{"attn_scale": 0.177, "bias": "none", "init_std_down": 0.0, "beta2": 0.99, "lr_head": 0.00861, "grad_clip": 1.0, "doc_mask": true}
Each number is 500 + 25 x the weight over its row's rms, rounded and kept within 0 to 999. Layers, rows and columns count from 0. Numbers have three digits each. The size before them is the row's rms in percent of the matrix's.

# layer 2 attention query, 128x128, rms 0.239, rows 29-31,61-63,92-95,124-127, columns 64-127
082:510465477473507525543475522519517481511466477536488527522520483521486488478501553495488542490518528509462553504540534494497524536535477440544484489492510493498462526489507481523470495521466524
078:530500510499476499499444504464549464492537495497485513505515494490479505495489554474476512498505511488524464493452500522493454508513482495467499532486464468455530502505517543518468503487517527
056:484539481469530539537491523489500509497483505472481506478495530508497530496491505506520474530474460473450497514558500509498516503492491469498537515513526472503472479516493526512509543530465487
125:496487479497534528534509535542499498503484535552487504475531487542450483469477516521502536488520490543509538489529508483520482500526471480522470504505510480524465516520528490529462472506525536
078:520498545496469506461514448477495497494480477444508469465484493470480550533483516500525484506469522443547511503458500491480549491455517499489568523505488497499525523471491510465539504462521507
088:481521469503515486524484536487468475507497505493474513557528495541508524483531528516491539495510508560483502462538509477514450503540465517526493481495519518521476516523517508523450495540483525
100:542467490481521444517481518466486467502491511497498493550492526509518500472500483490492503479502485512487484502511482497537460494501506495512531457478519510487466475507483464531495463473500498
096:478498564491501477449526424477478515495452500441512503470503514496526479499502471500495489492496509476534499509478506518480495491484526507464510525487506517506531503469498514469535521481511492
092:516494479513523513504524508551555547503451520556511526502520510478462538496487485474499461515486543499487541497514493481530533458511497479472556515512504479507478494500517484520489502535546506
093:471492508534515501505521510480443459508534491500480488504500474489507524511483506510545490480510473489516524523502531491508481508529499508494464481518496497507562487546515516473476518479504449
087:538514527474480478467556524462476500509494500495508514491485517511493485479549512485510476548539517501480506499477458507489467494499484499484462492515546450470480511488504498522517502463496492
054:471490519516495479508525467485502496478487525427512483496506516498516497482480478482510550466448486523528550524495508494483541473540536522500487492472457491491523473490488463509493491483469496
106:513480516501518495521500546550470484517522481508477497529500447545532490473499518490487504471517515531494536494536521491466500536521463494512458483498522503567489514524492481529454486501494515
076:528526547498473495480492489458530471502505487481466497526529455509456454517493510545535490517536531517540522496501479512488485531466509501540485522522512488484471538522502498483482459465493524
# layer 2 attention key, 32x128, rms 0.219, rows 28-31, columns 64-127
109:467530505490520527496501507503523482514496437462492514501546500508506528504542507512523513501537520529542516520517513508525545502498521492499479538548508497521537546485488494489481513518503505
073:479498511510544527537501508503516529499526535487511522498451518535492539463515488495442508537477503486533478488531529484516518503509482475491472483481476487423505478472486490528491512510502475
081:518488513507521468471458477523509471517495466496476512542524491492516456514503549524531533485507541560519483507505517507441462532489496483513485472479505527471497502488463500495483517457509496
098:513499491512554498513496517509510503507496517506502486496467519485521497436513481523482452504525517491481539524516525501508504436516523477503554502462531481509439472544502451500528503537494455
# layer 2 attention value, 32x128, rms 0.154, rows 0-31, columns 64-127
100:511472480481499490481514493490457478505530478483508470491491520489483502510498526517505465503494509475560535535449499502494553505447498486490525487527540464520463538483522499496500477434497527
104:491478478499489505504473504470509520520524467445525447520460529493481497467510501517521515493497509494483524500457502528522462490519560476455523520495507476501531502504496434484489539525471512
092:540499494476490450520525528478523471504509478517492506559487557482527458489554518503484478493496480493520474506459506482512557483531522543499526472505527519475512508512495429509507499501515460
091:523529457481492491490472499485519496501514450453497472471515522500503500458513504507528467471534455479478525495476476517514498507484489486505546486489513487501521484523470460504504509523520590
115:478561502496554508500502504490483504486493559479502478500504487501511454499511456510485507522512479527451480476484504489499509500516479505528525488501559512480492518489528514518515519510485422
101:516488479458531469502492466505469529491504536521492487516551489505533485485472505470466500487488490523501485453497505481506534515535474546530495461512489551480478528522496516520507485516503451
095:531559549468518451529504515529517478505479507458505536503487547497499476487487512500495494492494464465462511515493505495497480499549529450480548499493477470505495492522504500493508519501539445
101:487453526525513484478461504535530499508467454554482499500485516505500544528519473499478524483538513515502488491482510532496456485464490526485491533434489490512511485533509491484476554514543564
117:475520520481510547501512465504507502515424490539492496508510544512496517495527502507513534507525564481478481470507535499506446483493498471528461505503509504461492550505501518511492488539502477
110:436548473530539518490515492482498533495534529497506514450495571540519481496495528524495504483498494497476505492523521499517528480514466519516501469477504514487497508498496496506510479526496555
094:527514503471497467470507476479494528497578519468506471520494446527474518519495515511491482512470508511527504476496457501475483533539509462487508526474476495499516560445472528536506481507523527
113:545477498509517491480499498516534504502455499508488494501471494494499526489509533509514511482512480486521526468483495505507542455499479527530480476496509495532483492564459462508496478483459488
106:496478484522553533459520486486472514493541488491478501465508525500489512520517545507485520508481499533516540480513507511493548479550490498484463508512513456483527510523499471523507513489533572
095:471528491499517463507492463532459460499529513488492467474500495507474574475488436495482464477513497557577530515519510486518495487511503515465514504523523502544473482512516494489484495497549493
087:511465520522474475493504491480508490513526448518472509556475441506512483559490528494546521510475465541518449484514487512483497494479448548486473489515495507518513530528497533502496469477537491
120:505524496498520496542490500531501501492540586527482515522521465519508427483491515500476515500519508550526482476492486489494527498513463523540505474460513538466478474485494497510486493500517580
104:492490518507513446506476523529525476509533502567508453528471534515515504474499527517498518491551455505511485492506509514486502514492510515524503505448485516493436473482501519512488478479516541
071:479533515480547458501509536492514511490495467466514532509503428512508503493508501508524524509498552532467500472514493493503447499503497492438515496504489521517536515532488472495505490522491485
096:511520509483482469491490497522531502501486519495494509494498490530463537464547523497527486480528501503529514500489461519511499499491535538492449507528495459489537463514474428524492483467463486
094:489480531481492532481462503506461494502534487523492494505535517514478508500480500496529453495529505465489536527523498503477495516512479524531523479506521510525491502520529539501498486500506488
111:485488473482515545458472496529462521481491526506505511471516508517517481504493459490475500514496533496488533473541490489453516459537484490501537474509494498492483497540496469538519505556551470
094:485548551479500505509496492498484485485479518485504536482512491523502546470500524506454535515515478502514526430491498495482506489569468517529529473484514520515467509519499480518494508520457434
099:489463535507469454506513454483467474505476500500515497492526537498516471476549547507497486483537546489511503490508524494511483499498519519498465464542542535491499515501516481482497497470483505
090:497578449493518517503485505480575494488538511436517504484442475498491499505548516533504473498463533485475504523507487501512448497452527446494505516487493463531492505464486496478507524513480507
094:473482513476492491547488526522461486501548497503511473495479517502500498489459436484509459506510480520499499533547485496500475483545521470446528480551488495516482521498527542497507503503509477
123:523513504480474443493520538443503462504545505437495502488473501491490547477524547516548477499490481455469501532484474517490485506506527479512536520531475472501507498481494508506506459497453440
092:499561460512500534506511500432499522498488526488485503550496518518506465495537504508470512493494486512527496472476513468537529461517477562506505504516504514499532460551494439519499488489505454
111:519490478495510446500528503473521491497503509512482523481529459523503458495503459488484513491513495538530483485512507508474512489491461528503482485500463524486481520501507442540495497498575522
086:515464534490482552496492441472499457497463466460508483477501514479496526524514535514505526522475480485514539538535487475499531513475517482495469526503471465455522530502483515494495503506513565
092:513489494492530491503485489509486442509536507460503480515517498507511547487474493497462509487569483515545476512506489505511526507490535534516514498522513514500484447512503536514495471478480514
092:492467513487480476544494499487517497495491514525490530506514458522513498471480436483521502472542481485489497488514485501536480483458478519535491489452523540515473546465530470512499448525504475
093:528517451464503538502513506526541532499486514505512470526421494479491497465521473508525523536507517515472505459475506490514506504526507435477503499520530478488533491487480461500502487501476471
# layer 2 attention output (transposed), 128x128, rms 0.219, rows 0-127, columns 64-127
101:504491534533478507496513497480514524497440519467509473551484523522491471504499489496481494496512436506481496493549481474502473475533471496485524509468508479480507479544541521523463502505502484
103:488527507480489504541493506531472483536482519493537481498496495527532531498542554481475519498487489522502465550528522482492564502464494487523474522560514518534519470498501519471517476502480478
098:481465481464523479549476471482454493504474494453501526501457496517464502478460517513513489499475490527562511490517537510516483477504501488521439477542490531482521547458493488475470486525514511
112:498496562484478541540525479529464514514473555453489534527514510510522493528505501501470524497513553524496506515572496497475494473496492461480492495540478526493498486472508502470501456493473486
102:497485486522529500507535565517487490536472476493466450513490466530539493481509530522469493518485500502504514530484501478463545513488471459488492514500473508521500479527465436506501494553498547
091:473495501477504489511494494513507446539495497503479521489526495487485546487500539511505473488536513465491546493452501520486451507547515492553497492520490510495475504510506490561528492475514496
112:490511464477494538551530484518480538537482495487466489517508519498495478560490517531505480507488536494481480462495454466472530486490505522483462491528485502510520510505465495491528508499495540
097:495505497475504497564497483513458479445488524488538536520457506491474489484518500493533504522547510536522487510528506541486532500505488457487475486465520540499478498500474483490512505494525502
108:525481477504504492490477540533473519441483526524526523505464470540452478469496477492511509487475480480536513491516476547549527517537507510510521485480454560530497489481482463526505507487494464
097:516479549498523505507506482479501474475469516429510516483462511502501500526479515474521511530513558478504513535509500502470527493534488468493501502515484508514505480511493562480459476526507514
108:499462555486484484483492497524544506465483462509515546491508479468500501485512528520489477515458469455463547479509531476472480531502509478501527514526471509507522465527481493536491526482510490
108:507476519473463476449476503500466539504503456484465493531486512489436507522482501515572514538504497498503489498545483484492493538548528496475565482530512512503467513468506522502497538461517487
096:496485545520466513514512517522487541483492518476486492505468497530508522515547431473540533533500490478466501538498536512524491510469514507519516470516475513519496457497509531489492525520485440
086:487497532511495526546514529525523528539492516494486489499530505514499432484469528482492438520504520479481509528527536438473495511497508482503542527508516499506501524472491539558495493546473501
099:503494530445491486480511478525474516497461515492458479533502511477494484522510499499506489446522506488544494580541503503510508557500551507507520513517511515513500481472505501491534561491452472
107:504461504515460520474511511454499493457497427487496505479505495496461548497501471530534509542512494494488533518518493571491524529464464471460489492517481491491491496531528515532470542492530536
096:500521513520513452549454462510523491511492493468562488467482512468514543503540496517472490485472541520521486480472526496535465474547508451464508526506514471530505491485515498477544505494471490
088:485477508513487511514494495551510507489488522529501473555460524494510500482491519518514497516492492491538491525523522504479454506495500481494538504479475475496473501478484483510551563515492494
105:491503471511532547498454503533513473448506491504503482489533487491484522546462515542500513504477551476521502473511524521460509550519548464460502484533505529492433458514494505465523477486537483
100:529535472533498528460538540499502536512489515526522533469492469489501486499491469510472480497484486470464541485507556541514546519458487470464445535504516504521492511543505472454512501495518515
099:460450522521511527468501492508439506497488486505505503476469474534530508515493482505542519517504462461492546519525538520552475528522506497497453498486519461479447486462526501488459472479504500
094:509511444479497535532546468494485468474538484510480522525516507487502503479509509525492490512472503543494507465461477508516427511492522514501517521488468470490493491509501457524550468485508490
097:524482480465531505517529548508491502507466478459483479529458505530506488521500499511524535503493526508515463468465517513487524487554499508520537473527505489493529473481462505472522554520470446
095:510484518492463506509487493570504477487473511488551476502490532569529522508460541477502504475507499515509508517502535508517539482490504491484480525454473457517524486495515497476500455524497495
101:453489522537503503514465505497502486574483523455512490520499488532491522497494472481492473490477492498480507479519518493487419561518504494493519497534523477527509504478487535528486472497492517
103:482512502536522495504510537534514510508502494541524548507515489468466486506488476511447490541453508497497480495528492508473515544474510496479505525558459492533467481498511496490448521505511529
094:484465461486499533491517518486530493448490514484463508476491492523524493424479493502522522520468492505544548486540502517519506518492510486509525505481465523474531500483506503500493466524484515
100:489473508519484473458485477470495506489518506504505503523467492508489494552501513486558478490514559513477510508481489529501472527525502489478544518483479508488487502477512481513473550494499502
100:490526511516488496510448493552519541537480526489519483498512495519485485496514491493522540470478479511513469471487494522556496512496522478497528520504510496501518490515469508465468558498421462
102:504508527465483478542490481543469556518467523483482477498500526488485532515530512466522443497537498482490515516504554455480515530550483475508514499518506496503510519492492519483501553504512480
097:489519517524430481499511513474508479486549477493457530515517478519534470510479558508522507465482488471484526538532506529478515534486520476488496483517488522477457478483497509494444522490511511
100:460497530504500530509442503483493499490494503491480481531471519539488487458553526524521507517516503495515472486507536512469504489490487495504550457510506517479509504540501478526511463520493497
116:513498493454527498494507469490504474458495494539575516504504503530500529457464488477514519511505504518547498526470516482547484506521521478524533479512455499554512475474443491519526486543477469
092:479533511504492521497529477481507504453510460481457486486494503517514506533502483490509513525540494505529475486515510503480472537521543462483519441499550519510506565501513493461514518513513493
112:531475514493476528504504500490489481523537510496513463453528535480505494497478477462483458521491483467425506542491474494488513501506529486493511520496516486548509483514534490470561498485464518
095:545552446523519460515529503465511501454510447472520479498471483540481501490492509478527498532518517478498465502484488476498512482551502520535514482496474503442477518495505529493492528485524467
105:534492527448507490515526487504492512545491511473503485517523513488477509532469475481488507524502489495493505507498523513515481475505481507509469490458444455514555516471475501481512491448477482
102:514437531473488489517492522497494538504531491512454479506474493487504455516518458479520495478507502502498457498481475511518490494500505504487492508472526508505505492522480458474534500470470485
092:522509486535519475467462537529498477531487497510520478450530518476518497474506479486455497457501498467490493473508490532518516509532497565498520477458522500527478488509558501491497520480474510
099:477544480497501514475485493480470539562521525514468478516517514483522483493493512529516549466452461473517475504526470511481495495489520515521518516507502495471528511507480509512480514527530568
110:492489501524517491527486494458487470535519453445493483482479513483537510515535511523516479448493506506514501497519521513459481527489494510474490541497531461473486495515504500482511543521507531
107:504508513510498475500558537495525491540489443521470520510514498565492494479512505496505448478512488502538479515486468496517474505493511540543495524517501499491485482497508455507513474464498453
088:471518440489539521531457509465529503523508502475464457515481501552520521513467499499516503522522491532530486498466484554510498495459481490506522495482516533491472494473502501485502515512467463
107:481523490510520483557522525502500473553518580469507461494469482515542498508492466492475487501509518499518450521531545474521509462476486502494485529488528467483521502492510504483494523480525532
095:549482472464487485515505499507501507486517524498520522480526519488489504478492557507478477486549523496504498469451493450518495475500488504544493512472468535478515491464513520514504495468571511
110:509482481462481435463491499503497523510502497492502545537472512458466528525492506561504521481516510509498503532505529551536451491504517507537501510482489496547474483486500502460516521490489497
096:501472517506496529506479498471483515540538487538516515479494485494532507494496504515454493551519499525480503511507506483481496482477488455506499503497506490458488499538482478495491489515511558
095:531520500516505465522534458518481522523490568500476521519511512496518483489469512481499484468511484501482459513459513463503463464506501531502518492516518490493515495487512499488514482494488458
095:503527515454483491484508490439489505554522504484517495503491535528526491487520523496519482482505464527462487547527505495554480438453532496490443513493501461534543524475496537489534477509478489
091:466529493513525551487516497490465495477454504483496490470541483483532481505509445457503462503497461511515539491530468454510525515519495502471495543548519518515530514452519505484478510479479532
089:493508470476479500541508521474502522511468504451449524518474490471535497540524529501465509545508508538534466496518528511506533483486517492526509515491521545502521540433485536501425552482512519
085:475539527456481474508499462466500495539536478539501489497495535449514486496487527509507539480467498499496520505491455490481494521467554499469528492515497495497522455445487484509501487488528521
102:501508553504462500508502485522512518496518480485469480494509495468443485513515549481495501465486540507496510483475461468478454494492533528519484543524514510489534497531477502475516494468468537
102:478499532516528479477511526513483551499485496503503435486495536513502478536501520471477479524517504460455469490476521453502491460503495510498526501487533514501529453475493520492496534552522513
093:510488504521503494508485496488510520480502538552560494487498477518558511479472524519521475531535470478432489490453510481479531522484482468544524489467502497507487449518519490509518469514517520
088:492526472512513492505538491507523503483485472491510536544482481517496523485512490462485540531472483477531513486489480515524489548515527511516496468545478481455470518493454505520482472496488499
099:544473504502501533489519482500470525493534462528521542474496518433515466519522506496502496493520531482467542519482528507511506480541494517485466491487480509539504478517554462486514508464479509
102:527497462470504530475520478486481525482495523516504447483499498530539525521484477521466546517537496503489498513445494479517557466505479459537520471441512497510474499513477487487535514507485520
108:472513550533495468532500493512469487556503499484461507494509507526463487542500515499456449510530497487445508501470491481480491515479513527503513533554529483516507501490476479493545523475489499
097:528502558494486498448471481512491495494501501490515473493538487471486509515507470496442485485528434497495507459541484499465464538522522486476470509521518500535519473530525521463505488491480484
095:489456482521494502496532486480495495427484481470525533510494504519499509459486508491502484511535547515467544495496502495477475498503461496496468463488485539478444549499499473489521476501547492
103:505502531477524516468468507522510507510531493533508511509473504467451487487479520535489522485472518480507483508480490533520463464457541503528503488510505507505523505518489489477525515448471489
121:496536515488528496510524496503451519517476502497518499497527500494495511496529476468484475556507521510507539530550494455462487483498479466480475522548550445497535493510500487508522520498480491
090:543505485490515515498535502478504519473551527497503507505485451503486512530485492508463482516472486509488541538491509464529472508523488515521458539461461479526527538492499499518501549500499461
093:486499459497522476492563519498498499530533513479448521493481501460506481540513501506482467509495547534488538489484468512491506482481467499503459516502486548428473484497538526473487529473502541
111:547495441517511499510492475452510487469505497499507496476477527507498487464482511560521500475463492510513541471475479523517509504489477502487474477472464499449458489513510507514478472498502506
097:491489489534516548478537513516488523506515502503464516505514441507517492506537430539516526485527520529563530495554496516505527522483427500461521463496518483500468494523508471532493502509531519
089:456453487511445501494497485480485495534502484565525502477470504496525513491480494531482494457527496485508524486480507525488505508450489550464540487438533498519514519495523549509493478513501513
101:524501522507473483501428495487485469513507500493525521497470521493489507536563477474499497453510501508513453462480488509501472493479491497509515504507542476488507445516534530501452512510520478
079:483502476547509521469479511468486533476490518523553506498514505527495497459516490495463545501481474501506517475529524494488529479467453475453525470506483452523507522468517498487484506491526474
104:497462547478468483507497468466484514476483472483501516537512467468504526515517484486511523515534472499555533486485521479502459519489518446504564536490505536499505503481460525463495500541535495
090:487507463487536476471502543507507478515498476547484492467555497473495505467501506526495512487480552534468502485427518511492522467487484478526490516515520497522477516499500470496480504495513455
104:456513493518463528479445459481550513549524524534509510490538503513503514499481490472480524499503459478503498485506501528452466485492501450485521529529526508523527522501489502493495485501520463
101:519488490485465499500474509478468493503503508485535504522474482482530481504477468489520459463496448484487481493490543532496492547483502498487496487470499493529533511532513493491481510455486466
089:545504503462504529524524507485472454453520546518506501475480529493511477506502501499469515514532552538522502502509470464512534451520489490514462456465508491491465509534493502447494450523534496
113:492507491520531510460548531502520472521497456543486517478520486459502477460507490512466469523523499491464534480429458528485491529486503495479453501492515517544507499499471510559503506496458496
111:515507466509519477470528550481501441507462509508522483475494496466492481501457502541495474486476517502489526476493514505469517524501504500457492504511524486520511486499504447484511514462481543
081:501470497523547508501481503518502542534514487532482508460492473497537499471557485511458516466454510523525498442484470502505478483481513527468524500551472513467498487548491484491533533472538524
093:475521465496553536530515515531524470522504490507506499488517490521490478500453501480491505509474509544481502493450506495501510477487490528493490507478513486474526522489517534475523476483493475
126:488532513488487515536464505500475465584525481499495488528491481506489496546481503494488534471486490493535503503525509510523492535485554507520498520497506531530507503441494469476515475508538486
115:535473460521532534493523516501472480547495491521465524545506470491474522515454491510492541523511504492506517487467440504455508531496523490530566471516474519477489515491469492559485480504504477
079:523461535452508492506516486477522513461505498533499533442489497497499521536482535475517509470484552478491505470482500506494502479526509500496470442467510509464521536521484512494504487476530457
088:511515488502477489465523528545451506481520469519520525518523530522504519467513491461463485489464475512480558501536425481530479500490496536475535476508465458503522517530506487512517491487485560
104:514461521476483459519526468502481502476520524464454516514521470527510488507507474479532499523523505510487477482445514491535479486498506512551514484499483489443501492470486537508473550529501463
110:554509500492505456546521510461503492455511519509540488484492505496494493491482501522512475477510490486489473502440480447496533473508485498507523460494493489509513499472494503464533565477536486
088:555499531451511475497446516526539448487517489486520517517474491481502492517501455475502496485543520490517504493495466519491474509506505478545459512512497484528488544495487524494507498490467471
109:439511506471472517481498496539494540490546468507520547499495493533460482489566504493512491439480502545518524511544474477532462509506517492487489538538485484472479550485546536507497506487488539
094:478490544476484540511496480480478459502515482481527488474475522486488469522509513549512499502482508513480535529505547491468446480509459494494539486527532482531514513505530517516529538474525491
095:491485488469481478492539501472527478465508501485479473506479531506505520494517519519537560491469491498595481498538493448542532506495494492520530492512477487435515541483463538453513504523507490
116:515449513499473493515538477452505483471450498469499511507453499492506519501495496508535498507511486540481505518508512503511462519537500532495501473496492497456525491520471515545485493530495499
095:518509476533516536461521486518497496562528487499508491496515464495485503487511471493499511474514512497528477506516522564515483540481448496472480496500533496522467494498570508515483491457475490
117:473487456451501539561510529480488475551490477496423515491503498489538507485478492509499499459462502484523492513471530483483510462485486491474496500483521505482501503497482481498527479492487506
092:509508495463486526526500535471487494487454538493476508510527483451529505490468506504490475517504528495484510508534509491483521487543508491508523475523541501529478502496520493534520509556530510
088:482492485508500467527532523480499452535492507519413526511503489549503482476481476520540485479490463499522483506505474522530483505491531517528442509500484513496498512498502466564483451527491516
082:463471511501476471503491486501481536538486486499541527515496523501511504504488512506483511470472465479503455455470486513543473496476506501534511469505451501492528539512460508484519451515489495
090:495500489486500511478483504479515450507477455490526466498524513484536487541480529488530458495540512490495494498517483506441517491505484517510515513500485556485493443485511530528505496510520528
106:499490514543478507526437517519504501488511489504466502482526463466508488505526494510467483459493512494489488506501518504470547534475541524513452493515537490507485534493490447481533503487515554
097:490482512518538482460503529519515533554483532534499519547488507483479481456495465491496510512483503500494513477464491495518467495498497546533510558483477462527526475485494497546456520480523525
089:501560476513497465482478488488540525510486508531512492563506496485481509534513534474489535479509509487479466523478509527489476482500536515512508525479490531487493481522442564518484524458475465
095:494506516511557505469493521492510484534501472525450474510535480455505517477491514503527508503448473499520496488459486516532478523491514493503433547486476486533508514554463458546487521497501504
112:489516476510492539477487459490513477443535487528507528481511489470511477498465508505547523487491502478490552509529501552524495524483538530494522475541525546479442530511549495496493492504511486
095:489522524521488522499501506531481466494508485457523493516497480482506486545468506481491460484507512511517533534550505465500488525488493520472489537526537472509510478490545549441480497515479525
107:504492500505526545469471497490518478456558521529504498495458476524479503441499474499515515493516520539490504555499524542509484471495496495528454498474513512490496523522507518520491484504509445
108:523515520497489497473542458513549509504504487478481478503483505526478515527493519487494462538513510492505493504480492471516482524519515512472496503510438494512545519494542538501525449480447473
105:514525480490486509502528489535516505477452503490483461486520556498494486527497504528508486555512534515463483478503523439511537492496499541537501496509527491487524513502523557486472469520494518
121:477508473492480509513450495546482491534516501558487454507546502498488484531525476499483536499485510516479512497493502510504537479440480499495522499505527501510495498479539481524487516542507513
112:465488499539431478468532479510482536508479530545483506500515507512521495518496490497489487467503482501473468503523509482495506540512503531482475522508561498485550524481524465517516518491473528
097:484480491491481541559462443470477511464480518521562509486529510528514500490497530493469523458462506520500509510490498520507497461468497499541476505490487500476515506510526492472567462522478483
104:443492494503534511506465451528511526547553445563507515531486459509497492514515489464510524491485472513537470506537480547494481503473479519499518509533505510486470519505499527515478493549499478
085:484494499512492521504537481488490451454500501545513486508535542536502523516500509461512520527514473483495485499493503497455574470482509488512438496474490511463521521486523498458490494529509486
105:507491476529509491474494484452530498503481486472487506475502509481460540506496513534553521510489512453474482432465490539532501529544483508497483476519467496517465489518494486507472483509532532
089:460511482477506517496524541494523514539467508495481483502464530524493487487540496485512473504490506445482532498493526475503497500536490478501487518512473448481472479546486499500495495480462473
104:443487522527481505491513526513489542467468520507442483487521510500487466485483501496510489477504498478503529529538517526454533538513477526514452489495507516478493482559521463466474534479518509
091:532479447515479465505479529505492492529553498512544529488507505516479522475524532482491486495536463507489514488471470501482513465443494515538512501493483482525512476513514481519512424492513507
118:501476567538487471512528463470484539541506503546563497485477509518516478457495470486533481488522444491477480520473527466507477460478437507532488508479507474508523508494485466524528501541467467
095:471473498508522535529459494508532472566464493448479435516475528515463516487527532520495524500513527536576446497521526477495496496549479524507487491502468504525513476504480500518486468513486500
107:498538476487512499485505523527529463517489555500453543544520499490534498459492475480462485540500482526509495505519505537482514472500494503490486495506452514498502533487515465531506471506502487
091:456486484503484528471481509506496505484514513518497519503523463525512501465516498487504516494520481517541515531556521540440559484478506478456507462524490520478492530524537480498485485475509513
102:518529482531517486495468480480509484479495506446478477496519534477496516492467471476463528518489450484532494545537496503477504501492492524482508507473514537500491503540470467513489458496529517
104:513484481506510473490513546502463511476515533552456520471561483454510496488517491489489478504535496494485459485486437501494526448511498500510467499444527540513502542503486476515529550504491525
095:521541506506479485527510517500494543524480527529492497488533460518510484473450500496478479519518468509496478518463496474448542452454504526473499501461507515518497460520493457511514509510547481
115:497541492506501503510448485516510525524539454504502487502514493510502489503546523473500478476521514474527523458541512509519499453465497523480494531471552530469542513486529515485522508473512483
091:524520501438496494494451516461500482484510508540577516533533515460523523524520489498550487498492506498481463531508525503478515462477500506531502471487474472486508480523492498496478522533545503
098:484499526540536505499532508531530509507481529526529511492503500481462493478510511525489475542512543479509524518524517484545504482478480520531460507500512495512507510515513536524514514508518504
084:538505513493536457452504484500506466519567475537461446465505537480501493551543489505498517495500471524515460502479505476484499493531494514510485516488455521522508466532496546524460467505490513
096:493501449533500526494520504454495483471512464480527506484508496475536496504486510512459532540470521551482512477525532490480509502488461499460519512481471519508459470485507508478486482547529511
103:497503472510568533505483510519535476516479512507434435491459505477460521496520512513519506479535525528513470488429491534523513498534488542472518509468494497516508493492503479509510514484530513
104:513496483555477474486538495529483503482482490529557514456549509490524501493471475471484530497478489480451504504505458511522481498491532475490479486521535447523487503489499468471474504477516520
# layer 2 MLP up, 512x128, rms 0.244, rows 0-17, columns 64-127
085:530481510512503530509495505497502476513524522495481517493506470518523462506530506552550499446488460505495525525506512529513516458514491511506534518545473468552506554496472467519480488526494503
071:495546521540483504455508520488503488532517521493478481527512512536496520515526516530512499517443542502540498556528514505510518488498485510522497492536502475520496532519491495475481491468529486
071:466490479519499505449460524534492477549516492489467543483503477496527519488515542525463474500479470485475540512473523519484470539549532498520551537542550466521462511523521468491495502486513495
112:478498456540549512524498506476458472535481497460493489486499506489546496496462524546525469480496519519491495515466534565498477497504498536503474500482466488461458517508488536528511485522506532
070:491490474517520504498430521483470516566503469502499501488509452512519496491502481511514553477514519450519493492515478523484489512499490518509549537509553483547508510522519483488479513504485518
125:496492436509528511499509543512553473508562477526474488517523523504521512497503512535525494490489538511479538504445499566460506507468500485517451488488539469501470545523535468516486510462472534
103:514518484531462531491481515534473516503490448491474471518528512485479477543458509455522479501496467479494471532530559465497487532511573464505513493484581499492509474495496497522500515482504510
065:528511496511540519526476551479478499583521537512473508506512473504489508513494481535544493502487526503515476539511541483504533504518491515506505485457481489498496485492496504499499534466467486
106:533525487537524554480457513517468519512506494496509540535537489514502510450515495534522485481536500475511518488514499545482471505493483482487506486490547490488459518523552482518493518465544505
070:492484513522476499517493512495499564496530491457473488503531491529512518484474515496487498475508469485519498533515496487492562510490508504479540533484568544486540525490517501493464495525496499
079:490528498535538507496467512463531513513509503474490494473514473524507479462468541512558510479515480495510521543507525525513485543524478491483517544510506483496414512506550483485521473488522510
093:505514493501512493530487483503538515514516466515517516480482514515521514476473510519469460518501505537519480503480498550492496520455509506518466480471523506498527483506538550508462500524524478
077:504493529486522494496519499514537516492511488517486536503476505523463492507484511509510456482484518494504496539477483511513473480534488527478532521521529524467484505504527489485478516466470463
090:530521491517425522492463487526499551507483479468450490504502491514429498476515489515489526499509512457501473536527494544527495518494519496517518498514511516516506523524534467509441504510485470
098:490447487541531463502511518477564488514551500520520511508523470485488505526530487492507509479498500513526530483442504535491493519505534481497536491508474529479551512519493466523474498525434510
106:506457528525482506473482517533475484560542489497489514501472499496516434521483527523469556483490511470509498494496461508539508493513515516485489493547510532468497481463480499506474453521512501
103:475459525494499485526486526506491484496554514492510513524512528508484480543485509481539513466530523481537485528509499512499529477461471552535528505505493539463459527444512518505541469525507494
098:475473456520431495451492521529523476522480477486490502493543513498489471467482523505493503493496454543478546511533516492460479493504510476497479526461534507467476466520513530497484527512514505
# layer 2 MLP down (transposed), 512x128, rms 0.204, rows 0-17, columns 64-127
081:477511515487525550496489488480548491515496504497471501481496493481509510575488515516530493486504524469511497508510499480463507530517517522515496465464494473520464485459466501484455478527471490
073:501517515525512537497459454467475511539499482506467528528476507459475515511538508529493505502488504532513484536503524521483513489497464505518494508469506478458532481458506528475458503530501478
064:476509498478472488488497499527526490405498555497504524470511495577544454476512511506504483477477524477493448497492493505485473491504500457495520489534566496505489478498499517543496501470506503
121:526488507502481482498527511520482527487464512504548457504552509479563519470507484431512475468477521490466503496513469484540527529527533522510489517508475470437479525462468495505499502496479470
077:531452502473484488514433501475488536555491492510479489530534526489489474504525469487525544493516492539482532475473528512488502526485475529548526518471543527533529493480511485503487532553511472
137:493500534516452505500496450483445497504488472520529483493483535475498500513465494465486530499506506506506499494507490538496472489518484453510486469499521518465505458455491547521480499509456507
093:500507522487521493474538472531523486521492480516512504521519475453488506515497474464507498514480491483495471505518491501513513492481478499515514509480486508471504521488509531460545535553478485
065:511532474469555494541520508470486483498515527503496454542535496521541488479501477553508534510514508557506518523474506507507523510511556480493479538471524522505498505509555463516540467511507507
098:540500528493496452527512511505548497439473499491578539496519483497530518504497511510485514462500462482529465497494446501488507495497503473474520469470476498499495490512526497539487452466519505
064:475477474505537517506531499478526507561526482478447480467482535482481505517535515507473495471520498517513444519500530510493492480482542530491506514531520494499518498476535496434530508511536480
064:502489464478528512462487544489486497539481497497462523492492460554479480522479508509507520456546539523510471522511521539483510526519438515507499514462520537517465446489529519516465483477499488
078:514513537481496537527524532515528498518524468492471517489513484499498499472518480462503468508497521500499470504490472525463523493464499555516496535506483508530486524509517536485454505511519485
064:519504516522503543498539519454509511573481513516448521502485504498449486508521516527459490504519512473493503481498497527441513526488518550506470511489501480480465488465520522508486467493510499
092:470529485499499545532515489497469521554451488483460496488535471492514520494511515518461511540505486506474478547494549507521538499589494485473506515504465500570501508486487506507440495487499487
094:496466522520508468510513531446526525523510527517434464502474494488481538495486485489491515494516509498468489490456471512485509494498503535531539453487494497499496535529518480517532517528491500
125:535503495520509500534506493522470480521522478485480480534499530463512500516537490501483505474520524499525501487480539495501507534497513514477466505534522523492507518460466513462502471468512519
113:469481474472493521443506531549485514477533521549498532491483535497490500520480554537495513499481530525473516518516476483488493455518481499523508469461508469477540527515488480508473511503503504
105:461507514513515466517454494499479495529539471526479537467522463495541462535506509503525491506587479507492486510480455494485469523472503502475516517482462511536515504508485533523497462509538526